From a checkpoint of a small transformer trained on Wikipedia.
Size: 11 layers, width 384, 3 heads of 128, MLP 1536 squared ReLU, vocabulary 32000, 57.2M parameters.
Architecture: RMSNorm before each block, normalized queries and keys, local attention windows, gated attention, normalized values, value embeddings, a smear gate, skips across layers, capped logits.
Training: a variant of Adam for these matrices, 517M tokens.
Each number is 500 + 25 x the weight over the matrix's rms, rounded and kept within 0 to 999. Layers, rows and columns count from 0. Numbers have three digits each.

# layer 5 MLP down (transposed), 1536x384, rms 0.0393, rows 862-968, columns 64-127
504465495508503514496484542495509455496518538494446515498487511554486531501506545530506509482514517481500512468515484486492485507467500447510487507492516539459505522480527516531451507518478471
483528510487462521511543501508538474485512453535537535486522513500486527494514510502489482487490550481532533530512474523487488487526511532508525510502466489529511508471500504519496563506559486
520524519488452487549499546474470520511520508449539522496517568495497449517489512450498485491551551470491502516478515526480486478495510479474450507479502517502527514449523489494501545507498516
520449488525539514519482513467483465491470514518542485471513474482521501532504504466522538517485551550513512517516480508477487523504504484516541510521483539490454561543510551498451514485515472
481455514481496512469487566536490511477513471509471517499503478501488517506527501499502498471502472493468438521511494503524513494515509486491512452538497467484487495475509497555481506511492501
478522477527512517472510528489518540512520554514526540521496496494489501509553490501536504507544556492506520546524465517491450508496494519508494489535512556530525547591567512478490501508502472
512489475502481517507508452529436479487472488498516463487517457481489537536511523472501480520497506512505537513511499521553451490479441509512490463497477520508544471498480465523479477498539468
495490495518511470536509523491525499480496464509546500524517514502466488531533460455479496481497516526465482490485498497506522462496489533529480509491515501495507486518510553478527464489488460
518511515500495537518479490495485496511529498503516493488502508522494506538541481506482499505474519467458484520527435522542501475529455482511514518449572495449446500523513460502457496507501519
519502514511463492512486515461487493508485565491482514499514528505495497509523524498527494528539519522514477511513500476516531472499504503510516507484539512482493520492519506481509499532519483
477522503493472565488525481511499537539478509495463490481519534471547488517511521487522509472530558514492505536506547495549480506464501511442477468472525490522494533474476520498488529493509528
486472524495526515484505506477471473504495482447507514533511510504490467513533515448476516451474490506478550484468483506472480512463479493500499510481539506474466493477488491512467511513493510
512539475497490485529547499506490501470481516490502513507517473470542515515485511479495480450473474474479531477492534498504517508511508478484486465553454506520506476510511550522495536505491483
507517486516516486494476481470521520513466516469508515486479444479485492501546498533496443550518502505496563484525471454511469538479533457496514484504490480494471490507524536471516477493476471
476494508501506506480490526522518535457508492453456496458451487502477547501464487503467516487523452471496481481492460512509462479474500470506506510454478462475493465529531487511499497514504514
506528451493495523493509472488486478512465467529475467480517515519528520514507484527517511454520464485492504527518511467543473495519460487497546488530495465533524470462539467489518493559473515
476477504536454459549515483482485450515503500513479521489524515498500513507550575461483504508494507468554480486531530479525481494485484516532464485483480484471541455503486466531506526481523466
536451436527498481513509493487496523516499484458508530482499519484487502509533503452487542517504488468527480461489488498483506531440450524489476475497509485514467508505495501506511529495503508
480481546526514496544465518480527513501510475492500514518530477498509502467467522486505506534473540498503491478482536463481502523493521478525500493503502515500525491509493503500522502459523494
512510541516515496496503475505487515510526496508439516518464491509518510479505506488493492504512459499451461501478509502467486484479485500500507517525494505450485513515480493463506504480466484
503509494542470536522491462521451465493472480498512495484503463474486486527496509443466480496517522479515529547496523485535411495522489472519488498511475502524537490493446497511476515447536485
486484521485469549554505473512541512474478471520500579527526519513499497535482506480482513478523479503485543497524477490498503515481493529487505495479476488446495456487538511549522507460505535
531515490479486504506479497501463490517523498450477488522476517533471529481480514484497446543522485500474508467528480491512541493472517514477550527475511471504498477547520481495496475491509497
459522505486504495470505485465477481480459513516474496505513447513520526515503497481504490517479488506495524491463551479509470483509542519522469509475485437516500488554531546496478498482476521
485507471503505499485481535485462503457527463507431452552529504530521501509549539436474509492522491499496465461486532473505457503479492492552505502473497513508498541494491499522504447501481487
506516458504473498515529454542505526498550427504497508471491462504501522506526529470501460526472543472525473496491507504461528506507495500459520500480516467513521501519486520539478500488501483
516498502524505503474493550451525535474532508430499517518505530546549497464512506491502521478510540517474524520505499470497511546462471557530564501475507524530474530474485490485508435529492514
497556455537521478514513503459457503488506498470482521508481470456479463468489519471476491491506532507500492493526476478524488505473500467545520474511495501510495510495502493542526484466471464
520474510518492498518504529476486473561473476504515509458507499569471516496512539493466501534483542499517536495495512507528500477473500554516499507525497474495475467523464488484484476531547494
547499510511475560483533488496472494510499494483519501484472521511476511517540484491483462484549512532509496484499494479479531516481497524513534505466509499487466454508480539522515491496527507
497511477466471486548474489485498469475510502516501512488493501509498502507488536472500497479528492512471519462491530476550478558503515544491521494487447518521461477493536496461456476497525515
503509498554522474492508462498498495515520526449495505513541498508481486544484570544496564515477484542489550490541462511481520522535471498509484498488507548490532546505506530479480477537548472
446502500514530503486538519477510490461474508513543551515493485497458469495556506502477519499497477499506530466534497475493518454500488492487497498538478476521512491509520515512514513490527482
468502474509519488508524519468517514489499495480510479496447486530491500483507523508450512477503476484507526465522478524482518483507521504522537482494489525510513529483514474523489514495521488
520454542486504488496462489475486492545496510490522546477498519512526473468495495574516515483491474489550514499533482480555495538576496548507487482549535550516478515523505500492451478459537548
504538525469494519484439558498492471489503455501508543487487507475485502533481504495502527493469482494522458490482563527504503487564510489475506525509518494478537516481521441473530450476513513
511522468476501533491438507464486490471539477505469530523502498467480476477527467470520523487517477479472505449537530516525514498483566510513497547480513528465427554537574516520495528499524516
483503483488500492546479528477495478506483519512523527516502499502455523483467517505496544499493502551509558533481521481518455502500505488531492505502528479458483531525533570532459500461467499
518532494496515495505523482493535491505485481515483544508483521483520473563479503481506526518493478495503515461475494502518511497524507504527516450502503516455500488503466457518487462508472501
527541553469488503497480505516519531463504547486529568439493532497523453486510483475505550459470515483507495494520505519505466549558488540534462499502488499505468541529496476497499508490464460
485521479502536532496475496491494536476490537486504511531496531507451504468519475523507464512452539504486511490510443544500470493501492557524473493490460502488489477514555493463490505495526527
541520468485475498515504500501492488499528529511476500512524504522506479453550510509477512503498534520470512485454395497534478471501489474502506440481521475493519521483507505519499474545529516
536521487511495501524495497527505471529515495489450441532444532468495488486460539491462486462494441484466492508532492482472503520556493564528513485495577555535506519526507472519544513540479497
518531532496558524461465514500478520538498504499451499514509490501472451500493529477505516509503496463503522522481532456525484510479508517499479495480536507493503453467521490497552513487505502
515535521536501508506511464540470442528493524515492510504484497522555488528526488516473482452492511545478502485493486495475515533492488511518489515469565480499469468546502507487494472508476514
505490490482505481542506469463493491521462488518494441462519472481519544550531471488467514498496492508516499507537524493497534460536533507515492513490509516527493472498463485516515491471449509
551477505523487489522527457504463501525497502499499464494456511545490546495507471476505476525515483491508490513507509464508528480472536471508469521475475504477505477459511509528475512490526472
521500454513522498479478456449512492496496520487497489467491511492524520479544542544499504451517517474511500533487519452528532515512491521488496496512497481528459531510446515514533506495507476
519525459497516499486525496467513480500476433496498522481497474503433466545507520483496526454502489509538483459430502515538520518518476503551518513507493473513508504553506524479529524491483496
493513479536512496542488495505512477508495497473481486462518453540496491481429529462513507544510488490508500471528522498526495508481527544467515523496487495529554490488498472513513463483524473
542509481463476504502517510522460498449503548531493521537515512497489480482512508481496544500538493518485536477495463525545457517509478500509519482532538515473499506518542465483530456487499509
493531507466492458520495458500516535546507477489501512509540456496507507488497452463533530511513506523449527460476468539517533473458532474518521498482477480518469521490491511467494488481519492
542497472550481510469512511474467498498451489495467507517506490510520535494535527510501485503478508546527483529503501504535522462486497509482505544482476533516496486519536553471487512499541512
520477518468508478531505521507577514527510473483483495523460481500491515463465502488461488523502526458511528468477494466496520480499495498486515492468455497513501493485492531486467470499501505
521506499536523483515491470551524496526551500516505493493516497515499442454552497473499511502492524497529553499503531492466506485566457480557496513510471491514477525519540494517493514512539465
487470501454488476495499538473475456541530519509511544522487504528426490509518491461476509457475521499477493460510534510520546529530510531535544511501541502520523476517458489525461460505441515
471506478482482491535514506470499517513474490482561509470548503474455505473547483466478527491507522503475555526518482471482504514511466522550526491491543508483479504471477505511457505462550491
493494513521577472491483505512548464480520523489518466464501553492563509488465518485508460446494507489493501464494518517499455521515520558501478487496496468528523506506484490464538555488539458
490458494478529471482521514540465476565513515540439534507514505488498486503499504475533515524478482501477494510500474513494501528541460487454505496496490518497522428492513496480480523534503526
515472449507482496484459488518490535487492502513505516496520494490511489478506490475519516506464506517499509495494469494502500514523503499494496483511570490536470503491508466477475503480510441
463499482566449493501508530529476470503475500503493509530505501542512492489490503487514482523498522489501535479475497521492531447549504499499504538472480517503488500528510473504476503516475500
551473505497523530514545520484484503490468495493491499449473490500520501497446491452493468475504496475489542503468482463519488499537497506502502470486553499519502509534522514541487503507482525
490508467483509481507494506499499527510528490457496536520515450506509522473509468456499467533519496494490542544530453485544520505449459493510514487518512480504510493488573521532483515493488510
478481490459507460491478516506520480522516452502499500471508502487493439495500493499496516499508511500518497495489455480521527492544519476508540460511481474488512509470501482539530538513473488
511501508507497473502481517497515485529499448532465484508541457512502524479582479509545464522484502502501474497518552491492478487478469537474514508477497491504500478475518440490557560495519528
522519540524487525476509492517537505477500505507484510489523514494482481463507499510502476483485519500475480492509498497476552517508463541493478565474468499487525500504547481487491478513508529
443547504507513492489512491550467486514472460480463511484471456506459523537520539490503483524512492518533511496492509466527494505511525505475483462496500536506491514523479491480457510484486539
451503491518477493492492511505499494524530536489521529508472463490510506511510494468469456494524509502514494456519478468476473482494501463540543542497518524509483545551512518455504529474476466
510459502514502514522515478458492478523511492460467561488464476482509534496468484546466512486467489488496494482527519485457525551465457476485508446506509512496529544500522509526477513500544529
486534467487497487475552496575498528504486447482469508521493508496509489551517485479491462444558503542441523505526463504504468500538483519500553526546508522457500505438455503525487473483451515
522525478536564515480522524450446465488474501522460481486491496501494484506515510520534495483513537505456497480512539490505498504496523496450522493505493532462495502505494502506564503537519474
478500520483473521497466477504491523505465526491527515521499484496498551478509475478459485560501526496496512541495477528539521485470546540491484502491484511507560450511504492519476519504515501
484493520515466548457489517514549484507476437462505523503484522488442496520520549457436515447490433476549485478551535480477530494499485448450540539533456509484490521526462515557480554482524509
507505516478490544506506501494526519462547502489511495539466500545522507502538509522506507463514466493516496486514573455506510508505509485514469474477441486514525487470495460473503450538515478
530486475471457501554534546533498528502489458487505497518484501500554496499466523454539504483512521496510482484504504498546525496495476503486556509488516506525511484485489485501537508504496501
520495473537532501499465473502475529463504511482491488529486507485507516478454520508541510502527518469519482488502490530496523536481495461533484455505505520509499493486515513483494515406520478
490495517504520483494544544504476512493476567476515507472527503529480511509477514473484496534496509514523522492506454520490411473566463485505523489489486492521526490511445488483497503490518517
531497474526502521488472513491504460483486493466528515516471468543506506538479513499506523504530452512501472484477538439452557516453546512480488512493473538477509484472532531556521483493455555
510524497497473497499517496460522531530519480535509490541509494496488534486502503521497477503531467531480492510502483541525486484507445487518479512498485502508476499480498509477514504501460531
505443582512534536514507477501496483537464474489488502541456510508487538529479476486482470479564511538465504496508506486488473483446531490474493512454491445491500471483489503475498524471494503
475534557526519472529491474467504515489526482475502508515486459470460493481488498505476477519501553483510507503490513465496456490525499511503503523470501524525540514479531481475472472487506510
448498509466457451496476526490497487509564500477506517522504511508491495470530485521508504546518512513499502506521447469484502517510502522476506521506484500458477504466510511471504525524477494
522498476503504497520519487500485487494499487514492474470494452529500523526509526467551465516482483487452483539510520489464464507497514503526500492512490497478530522443513481518484522475535511
531502514485543495483489527433484501466565513472483460526505484432450514486536499504509528537482546493499555488532509481481561482463481460492494499483513476526525446559478547503489496511512501
473477521479526459513496534506529487478491498497489552523483518459519521513491484451499483498473519491450479495500494515474518509497533551489483493539524537472487494448470521517528508466506528
529487504503501501462507534442469479517479526512479466498463464546497493490453510498512491524532492480495494533477511474492456488503509472551507480535534489519511450526502508511493468482486485
503490504511485496468504546477530480444478526482495492515468482566531512515504475504497556516481527514480482499556489460472486499458531505421482511486562519480482461525539517517507516519565448
489534528501533495484516522514488542467512523491495549487500507502545469504543469489489508483503518500545466522519504487508501528475512465527514504482538504522462503510539514508486465463540476
514435506521502521487500511517512529515522492505453472518500472492489487475480524519541516505510483485521462524455477490497510525498506499506500482491459488496476467474492512482494540477489502
493479518547534516482537515510492483550506521506527486507513506508519538543488504526494520491468559494521506538513505451530543543526492476519450492502512484536511476515531607450540487527512490
481519495484524513487478535483473524478496509486487497503521487543492518498500541501533444517457473525526481471508473524482513494474504484507483483525513508479522475473532476484471490482495490
494497489509495517522533513511511455531431487540534507520431511528517492549468495542503553527492521483513495517504502460529502496504508532501499485493545515503502483517508478476513488489502492
488504488503463465482511510524523518505506532494466474450507452474509483572520511509487456520512502544494452488533521522505469518525518499454484533453554493462454474525555502496469518478475463
495525500503520504486511542549519467494530456416485507526463536473482512490550475503548484504521540505498506481488501492497481523490531454518475500492546510515507475473471488473508521501497523
534541528492498488500528476436482492527475515483498456527493509541530518573528470460540526515511475509495526532500516439508515499516524482508512439506459554494433531495470469495477487494473544
500497487519485509449504538517452536486492486477552484464519475479540484513518492498487485500510487532479477495554501513508477519480477459503500515517499487505533496482503513529510485507490501
456534516502470486533488502470532484479492488508518467494493520461524430504489511477430451488510506491509482480505519494523529462516495503534495515475481501470502507496476538494491526571533500
499546524528485483463510491505480500530494500512504471482491475501465451559516483509489507490536554511473469553480483562493458475500495485501520495501505481482483477481496529501503504519532503
520502515506569560521465533458519450483523499511483434522461493510477471485445486432454509448498530508489516461541498481492419461505471507530519501473482539524493481534492529555471483524456471
431527472564521511464531456439516453567521484501484514504478537523523499489492468462527518485431516528522502514459505527477524488522489477488504522497465531526490496468493451499531505464512499
527450492526478488503502485506506521500484501479496522502487529487470505464519506528497513511486451481545446499483514466473501514468512491504497515505500500473514521510519482530498503449497490
540541494539463509513490553501484460458501525566483516525502494492538477543502470526500475546535508518503496525482536510489504491478492519488491448500561478488439544511509478491490547498467471
497541491445513487497475565498505488537504479489509528523472502483497479506464441477501488459479505487491511498524482462572525487528490496544502547499545520503485471521483455501480466501487514
543483518516484495483474489481514467512471522522525528467496528511527506510506520525500500539479484502520514510462499523502501534527507521457496540459471558494508474460468461531546523560492515
487509529539488470480523475543508540467508471486447533510465514470528494464499462456534450492463478513537514501511500495510516513502541491520450509509488515489486528521512510511480512515532542
475463541518521498476553526453513488506533505491494547492511485555501510533537530504498439498540492521484474488495503507471499494503547515504469504501473455490472490535439498520517530511474497
467522499492519484501510468471522482431442492522462506483481509497495576517508528508463458518497496494503512542524491493488531528504555483468524453492469469523477492493485517514536470466476477
# layer 5 MLP up, 1536x384, rms 0.0425, rows 863-969, columns 64-127
505506484523505462501450522473478511484518515472489506512477500496517469470495483519465508509494497502487483502506532476505504494517516471495502502540557539489468535500502507486521491522477516
502515500492550465506491506496536448442520509497482462519493527497488512516495501526487523486501506474511495517489502486495527488485501511526476515477505493493534483478471531479493529575509518
487479479511468494501504486480513461485450509552531498474556499476480554508506521509527533481463480508498513459499522528493517530522520530525506547530495481514510528480493492506511526498523486
543504457479484503487525545524508506474510526495510491479508459466515547515523477538515505501466506466490442499520527449512498489482536493500474528507515495488487514482523445495484491485462492
459525466489478482485507487532493531471469503512534505490508506446497493498477498547511516455514479492538481518489516514454520495500505502499519478512508503554503478543519501499519505510548494
500515528504515453514481540479507510458508495456494524540513494478518474476486491529476491482516490501512441490449505497461540563494501462482529516511490511471439512530468518499508513515459508
496497504529463508529498515468520513514503467507473487474517472476502491497497497548501539514491506479476509529515501527459454498501471479501485563484498524498487520455480544524483459479511505
492515500496504510481456515527482448487494474500512421468551546545511535526530461499537476479469485486525449492507511469512497522549540496538538541502525484492493506437492492506475537529495538
533500489464533485466512528505572515468502510461497507545504456476512480521473506488505494485497504482497475495463523478437484490482509494545519507501527513509521473505491525497533496487475499
507478490491505488542508465567493536502493473518485468463485506508496455472488501515526486497525484518459492464460579510416498470536519501523553541476474497529481503498513550542483483520531547
483505464501499517519501565492490482522510452473511510472524518515483472518431516521501521482468493475509478482472554531483547528530497542500493531498528500518492467455521523482515522522514538
465532498471489481475516521470474484513530521494535482451557466541503494509501509497510509507501510464527490504510544515505482530528481493480476560542495493513511513467464459471468452472485510
504465459500525500533516492472504497499448514496496505502512478495531487497491518489497490443483453520497490496480474477480497508503540515492451494539474520521493528506510496513490497485495505
511480486475493475499494495500525481492481487506482501486492510477539498479472547501520523499538501481513504537463465497473477539501495470486482491484467453482458561489496485539443460527510516
505521481464512484473508512528481471497521505466516492497511510497469451511439533510495482491488489489499536501517505491471488512509534486445569517498504530507510515429460511534475477575513506
547466491473504502478527483485466518467435425499481495513480503497516512496489464506512490492498499487469496497469501485492507499496515452490517493495502486505494508497521511496483490501521501
485506492492527504468508493507480541475472487482533478453562504548457498477520490517543507504456505500484492503458518523491439476494486509515511492557484478520514509485526470484486539494539491
507526499500527518474518511527498499489476491518508511509508525507502500510522514517518490483511490511517499506500468518500503466478495495464456487486522467489473490515505496479476495550458507
496508516516505510504488512501493511450478514476510522495532501492508483482497492551540472475505478485484448486508523513497501517504506475455509499529506451496451557523488521523554500513531519
536488501468509481497464540499495494449488499463534530521520501455517498491497522516503509464452490528513469465488492514460549568483501428501521526534494505492454511517482498539502508530481516
446486447494506496486528489544559523466461504435526495519514519442501494510474470468497493480504483488487518502459482483461487495496504519484535498472501505486486509496507483510501522529506529
480465483494530537528498472466521461482501501478537514565485543481478507466472480503520481545505482456496563532533527568501527518490493488477485546475477481521505490493522491536452459517524498
497479484525531517460519471507483508471463485518538471500502479486495497520482472483490510450485484497501481471509475489515484515518510470482522541487464480553469460495478482495517488489528489
541528530510499517495480521498455475520453485510487508513524486479509509472513502505553493502480459476552448545541539496487483488555524513579484527464525490507492496499507498501506483501504520
498520485524516506488536469510502519509453492539495482441491540523504452527535522499506463449463486452521529555436490508477534503536468471495526483481492518553482545491490548466495529549511497
503497509480499501509486515503536490424474478507556481520501519485530474531488516496520590509494496509483486491562507535482478509495475519526537540499537516521505513472495479530497503515457484
526477515475495465451456553512565510503503540448512470535552477536465523493537505486483482473490504493483490503484492489502493560461510523538552490475518483503454508460500512485517551514469505
492492521498516460479491475482505447432497476520512509498508450469542505451496526522506524485463504510525448518503569452518518458496503502474508489481490488524467518511463554486531499511512516
523474486506562507483496502484492493480478510488520516507504518508531509504510498502501486499513507505521509498484498519522499534487497509514540507486524467479500514494471497482493506504470478
492465462494494458495509504503500493507518457504531467509500485480478447508497444487526493467543478430461530509479497543452502529542504510494499525504479543553524501481514491487479482477518541
482485494537527496490486554517522545490461521494514492516531526480511487492478484501500527503489431428539519512509506486470486527553510512483492489469493527493524527519528514479471481507528510
536537474488496482513545498484498517526481547466486453477514518429505525457483454485507454531491494472513454465458476492501486541573496494507501513518478477525493496532512463501498460478549473
486509529530515492491486486489520460473518489501501483494521519487501499469491525512572501516477461487510479516528512494471539491500517500506515495532518520535508493494509521529498491539551516
476481445482490517520472487529488521526520495468513496460529449522451497503452508536559521539492488489473459497513523525526516507504487502540530517567489511556501501510478443530494460483518525
507491521471537518483533492538487569504471476483517496473493497512485426503518536505536534482475480452472502491523552531493509554513531471509489537492517488475453486514496498510533467512502537
562463474524548472485427533467540533490479446508538467507483443514516475459479442507486548478464480506517488517480531511493435499535482495494494516498509528518468534516517529513510490509530515
473524488486491452477511550507493486500479480487504489499595499517532538502490515501467512494502506501502492496493504499490525517516450522532523487479516499469494507477510475503500522502497566
476447508484509503489512499521509522486461490451486498505492513508450481529514468514533516497540481481515475475553484520494518481516497426511521541498528500519502478531468531499506491525498531
504529518453467506490461513501510475508454542473517512476529507511510513484442525505507527503457481515541480500566529499516490475553473489514496513543502462485525500549472494502488519489506492
486459533450541496448512513500517498472503507515509508472500471504449478471504496499477467491487473522463454497480547506477454507523488494511513492544521510481481486518526490513499518491453528
524492529503501487494512480535520498491445455548539458496498512488497467452522530515519481499491428480528504532520482541498516506489569479447520539496517494549479495468505529511523491529483548
545432481530498509436463497450496449509482520477473502514494483527475507491452500509514501485490436485524474469457537491463481501527507444475504485513551485515454547537514482524478499496506516
466512508500501484514490504483480513455476487504549493506490517487532516517482497522494476454451518490509477512474519471511509472510491509489523506503521508522489486516524513472463506505489530
463531510485542513511466467499524494479447462467525483459506457495509528515514509533473504507492508484517496505471513522490529501525500507469505547516493479509520526509496517482488520520493515
483503521471515461505529522481481490507496532495518509524504479470506534514477507457519516532544502510510487470419481499465513539511489506474473477517514552535521507508515475509533508493502480
478467505463544527498462470510522520501502511461534470515544554475510488486533507529517497491545456498533515508481461492512483542500503425485467495533519473527507465481519538557502517509494530
485491493502499507518468549536493511496494473495505487537520482522472507532496487470502502540503473494490426481517511512475522470494490457537521525486488522508539456504504544513504454481500502
529494471514508469466518526514534494488475449469527468476504495484491487533521484468488531438520510512493483527488554509466491492545464512469498528483508506482426471522513500501516522518498551
498519512501517509493532505543506498469485491503548489476516485515445473528492472519517492466526480482512489523535489525474530489531518461482464554490522485468486507542519525479492449538500540
528487516498531531489489499453526538510496499518487509522499513507494516503500526530504531512490500510522513530508507526518497567529513507479535545550506500508514500450482514489491492514460509
467500504491488505469502481503479515492517472445504472510553492498510505486531439490513481506454437524499496484493503530465526545515561509478481541470530502556516515486477481505485550489486545
466505506508474469538519508518558515492523461470516511461527499435480468484471514483518514492474465485532478491522512485482494543497505507496501545514504491505525482519462507509503513479522503
525490496482504488495510501484459530502503502504518507483493520525537501486525539524485486510540515483476483492464476519513534500530488459511482507505528517498478495513437529534479483489543537
527509513507467535470492538519497504526466524489478470504511511501535498521519483507535506507522518489510517530470532541486549529550515478527490522541501518447469523487506477455491461521531528
506540522499501461467511485474490483478474485508549507512495496499483520491527564469537494498474445415469493461503475456475501537521499506529504537553558486512581521503487492529515492504481484
485513465467522498503513532528470535521483538464566517475502507543491485518505451491497461461526492489512472506488497514492511521548503488512543486518469484488518525512506485473473482528535529
489512517492510530468462503511458497489472474505505475508496536513467473485513482487500513481496498525521542505532537507471507500503531460503497572492499484523488486504482534525511488523503532
506500481506488507514479500536483438489463463477478460484500479543527520484496444553511499500481474496499525509481498542465510561477506461476556549494533452511508484501490501488502522503492526
457490468463503503501508490527512496503538445475516492478552532505470519498505482509535530531540434475476487513504506481478527504481523450476490510552545460553516515467519508463560517492509509
540491465477499475506443500480511472487489467487486450532487509525492516493504510516484486482494511495508492516513507524488504492502510497493516493486516521495450496487531506481507492487502525
533462544487484500480548506473496509511494473468493475521471519494470518492460460484500445496473450498474487474497525489489484511547492466529524531526508507507477443518505557534472483481468551
492496512434509491535507502492478484485487475457526511505486520513471486480470489536495494499500448483528517514520529463463478535507498458510546492545499496517466475471519537498511461527510482
490501516467521479466483506533521527492493453517537503486491469482524492532493464495502498470505480472512511468474487487478516526509500496507540488492513522479469531475505515468498512499514530
546496535520518509515484541494483470474514495514532500505560486521549504466545497533512473500543486494505488518509520499504471525513508500538505494515519487524526521487505468498504528486540496
501474523491520503486521524524541513505489498475513476500527516524454462483507486478521482475526505452509492511492513509471500509533477522514524500496457460505495474523518537496521508520543525
488500507520497499473467490529560482498510480492474470508509480514518532462500493507480529487517490423508473517480500479497451500498492505508511550508508521513474525438497511506481541495465500
508488507499525484509505487560498500441473503465556522551511510513500493477472493482540521460503497492507491495457521522498516550521511475535531541487503505498506521481497498510508477510517496
482482480457500478493444481481524497485484518479497541512501500495514518503467455528510522525516479515534477496530497515486480533542496421506508499524509491536542534519493509544486476512481524
454498505491497503429489453538488479505508469507505480495527485473459434502504535491516481487473479472471495443445496542475504503517494460496477486537506523549464528500491486493468477522519489
498534547487546521484516490488487495518475512522497491513508456471509485511447472532483538502498465514498528532493548488517504468509548518455521492507506447502527542498514499495472502525524496
505512486519495443484562484507529520480530495516561482479520494510460499487473443497519497515534475474481465504475506541526513529484501520536520487491481504491501468499494530514512510494476482
497521487472503487470502506533485525519525499492514433526592514521471531504555473545477525465475479496512468504529511520494433573508504497531476536532471501562499477515490504447452495545517531
475477533502479495511505474502492522461524531500499485515508491530494513538502461470526508498529503479510432494534500496520511461536503436499466541491478527499486460515498517537515473496526500
529481512512511535554521490515500481481520490501483500474491555503462521519472523534522500493491470497491506500497553493519466522523480459519526552530493479507495484539492476507484514514508486
500487463490520505501528499527526487478511546484534491541511565493493478460520489534509482500504486477555489493515511482419526503518521513469511501506473503502501504438512518533486509511501510
512464488521506485522505468516525515468451481498518482520480512491473508522486488492506479488552497520507485516469524534485509534505589483517494531475457497564488490506489558507498498502486492
503520537502503501496516510465502536497488519493511515512476501481496491520499491481513479492510455495510494543477514502490488488542482461536463501502572550478482488533513532525473523477497484
561518488515520487504467563527458523471488492498523437475510503486510540490535452584505487458455483533514522541497513533497532504523590457468488522533491476533476489521484488486446517501482531
492504500485491471498465496491485525499507498512503492493531485499506491516517502576493478489512483510514476510548463541509514531507515489526595494502493513488527506485466492528488533507572507
518481511494464484512492484493506494504465508503503508479539526521529474485500504509482468496508482525489474487477485493519460526498508511507506489520456513508511486463531502545517465514515510
491537452511485476500477499497533456490486461464476471525477456493525496513481460530496518538531485510505454554533491490428492506477513470568508507466469507518534494453498566484460496500489507
518498528459510521501483521506492490479509491443527506486515551490514492476507516549513501499523494511517491474490517515495490540494487505487554466506524515499483476513500510481512485522529508
521507484506512501508491498511500431479509490515490530525520530435501525472490491494511474524495487513544503523554569538487551516516494502488489522472529492531517505469473561444504456498564497
478465478490475441495453515552536491485514467457472472440470509476524494511517467478508513461504466522523473482510469507464517463496510503468523515469477473491491485486513516492507508508509516
502523510482505460491495564477451520516458474522501477489502524534489481474468521497514506482514492432524497518491564496485445489522504471506522494539474517492462490470523558510494512523500525
527450489494523484469505528510469467504485527489490488481537488546505506492474486492530494462455455448583457449493495503479491492533481484478471518575507505486498486513505510535525479522524507
509504459531560524508511473535483502481523520459501524473515506477491498503485475522529524511462470492552496489503519499443454512508533515510496570486530459521535486496489476486480532501464479
528508488472499466531478527479492519518453476499486504465550501508520510506521510497520483493525511444466461506486486483494495452504492501496499500530531539490492526497514546508564491507518555
531497480504501548495517506468504522511443523499537486467531491477515491564496501519527496540454455471516486524453499484519462517532524511572505486538509494465460475510494524478525503522500553
494492508495499505496510492489505463489495486515522451487507555513500503510491481491493549474490453523509514473505531500479522509487519475490495524514542493523517513504462531508515474498456501
527492533474509470466472496551523479494499466491522490516510520510477470533513481525543478465552453505513524495491515477478447499502532430467518510480513496483477490466449531508485499534525504
473521514484474464482458515491476479478452493511536490550549492516467483490476498547475505516460495499495506469501559541494453538504510487512523462477508471476519469532506491507477533511481542
505470526486504508525512540513478474511445506504489506480476536509471454467479515516524483491521516449525480491482482516509518513513499456472503478538517489482500492466510484494504476526498473
450511480530470490480489493504476487447440485420566486502536533511477490483523475487476469431480439506464498476468557458491549468577495539506504553485481471497454523511478463499483559518497535
515468507476501521465509511473543538512469515535527440495498525484510494516519490500483499531511505492522481517460531467459519479527519483506477493474500499500484498450508481474504499519509498
521455486512505460503514494526528476458489540528535499512533488467551497462499498525536533484491446458494493514516485477488489524504518508504474515531477524521548564470525525507513478553509514
492526504427505486526493452506500499483512530476487509516546469480517497482457504519516493496443460503498488505497493485492506543493517507473537502542500520520479499498525503529518522510518493
524512538501517502505501479529531516476544537458524502506514541508537497511474479506508472490465447489487467486525574522468506514522523487502539506458547515504521512489465487447524476459520492
430525455498505491427470465517499502493509440490547499478541468499491498463518499499481531513455520523541470518460489531454471475516519486506526505514498497476518459485486498485513503491524504
468441481521516491481508478484518534481488508497500491530493496503527470496472500507505545502513481461491499505471521526487528495478554526524507497528493482534547535453491531491513524503478499
538490481475501534520518528492493493471503491503490466502490534496526520511522471522522503480504487518508478514520507457490510537502493547439495523499478492518476475517503483467495511485485485
510495462533504501459523479466475493487501481466541519493502496518461484497546469524541453513477484497477510532518529529475489562521485486528531526516469532473484501490501532503505527524516528
486485479473556465469500454548510505508485518460498513521494531481447487522475478482506511525501449507507484521454537489487555492519494525488512546480480502495475473485507464528524448496493498
504554486462513529509469518549444495490527508492478506517504483508537449455520494508501483485479500494501516517466502543497502487524470500492536501556515484500535532458462510476493539503468527
463467476514506488527509514510556478495488505484498505511487478483504485519537503488487495503496468474547446501485556487489503508500507484549475533497502500518497465522491489538522509491517490
509515505517503509473498528472467496472473483525506506528547518525474565535488483492505495498527527510488504495435524546446491533488511482487530503553544510505484516466471546480487496511505509
455456498460522492502472538528454506493492530512537517475516528479514474498519482512506469508517510517513490532466471463503542472488486515468521470505513523495475512479512495486507455486483520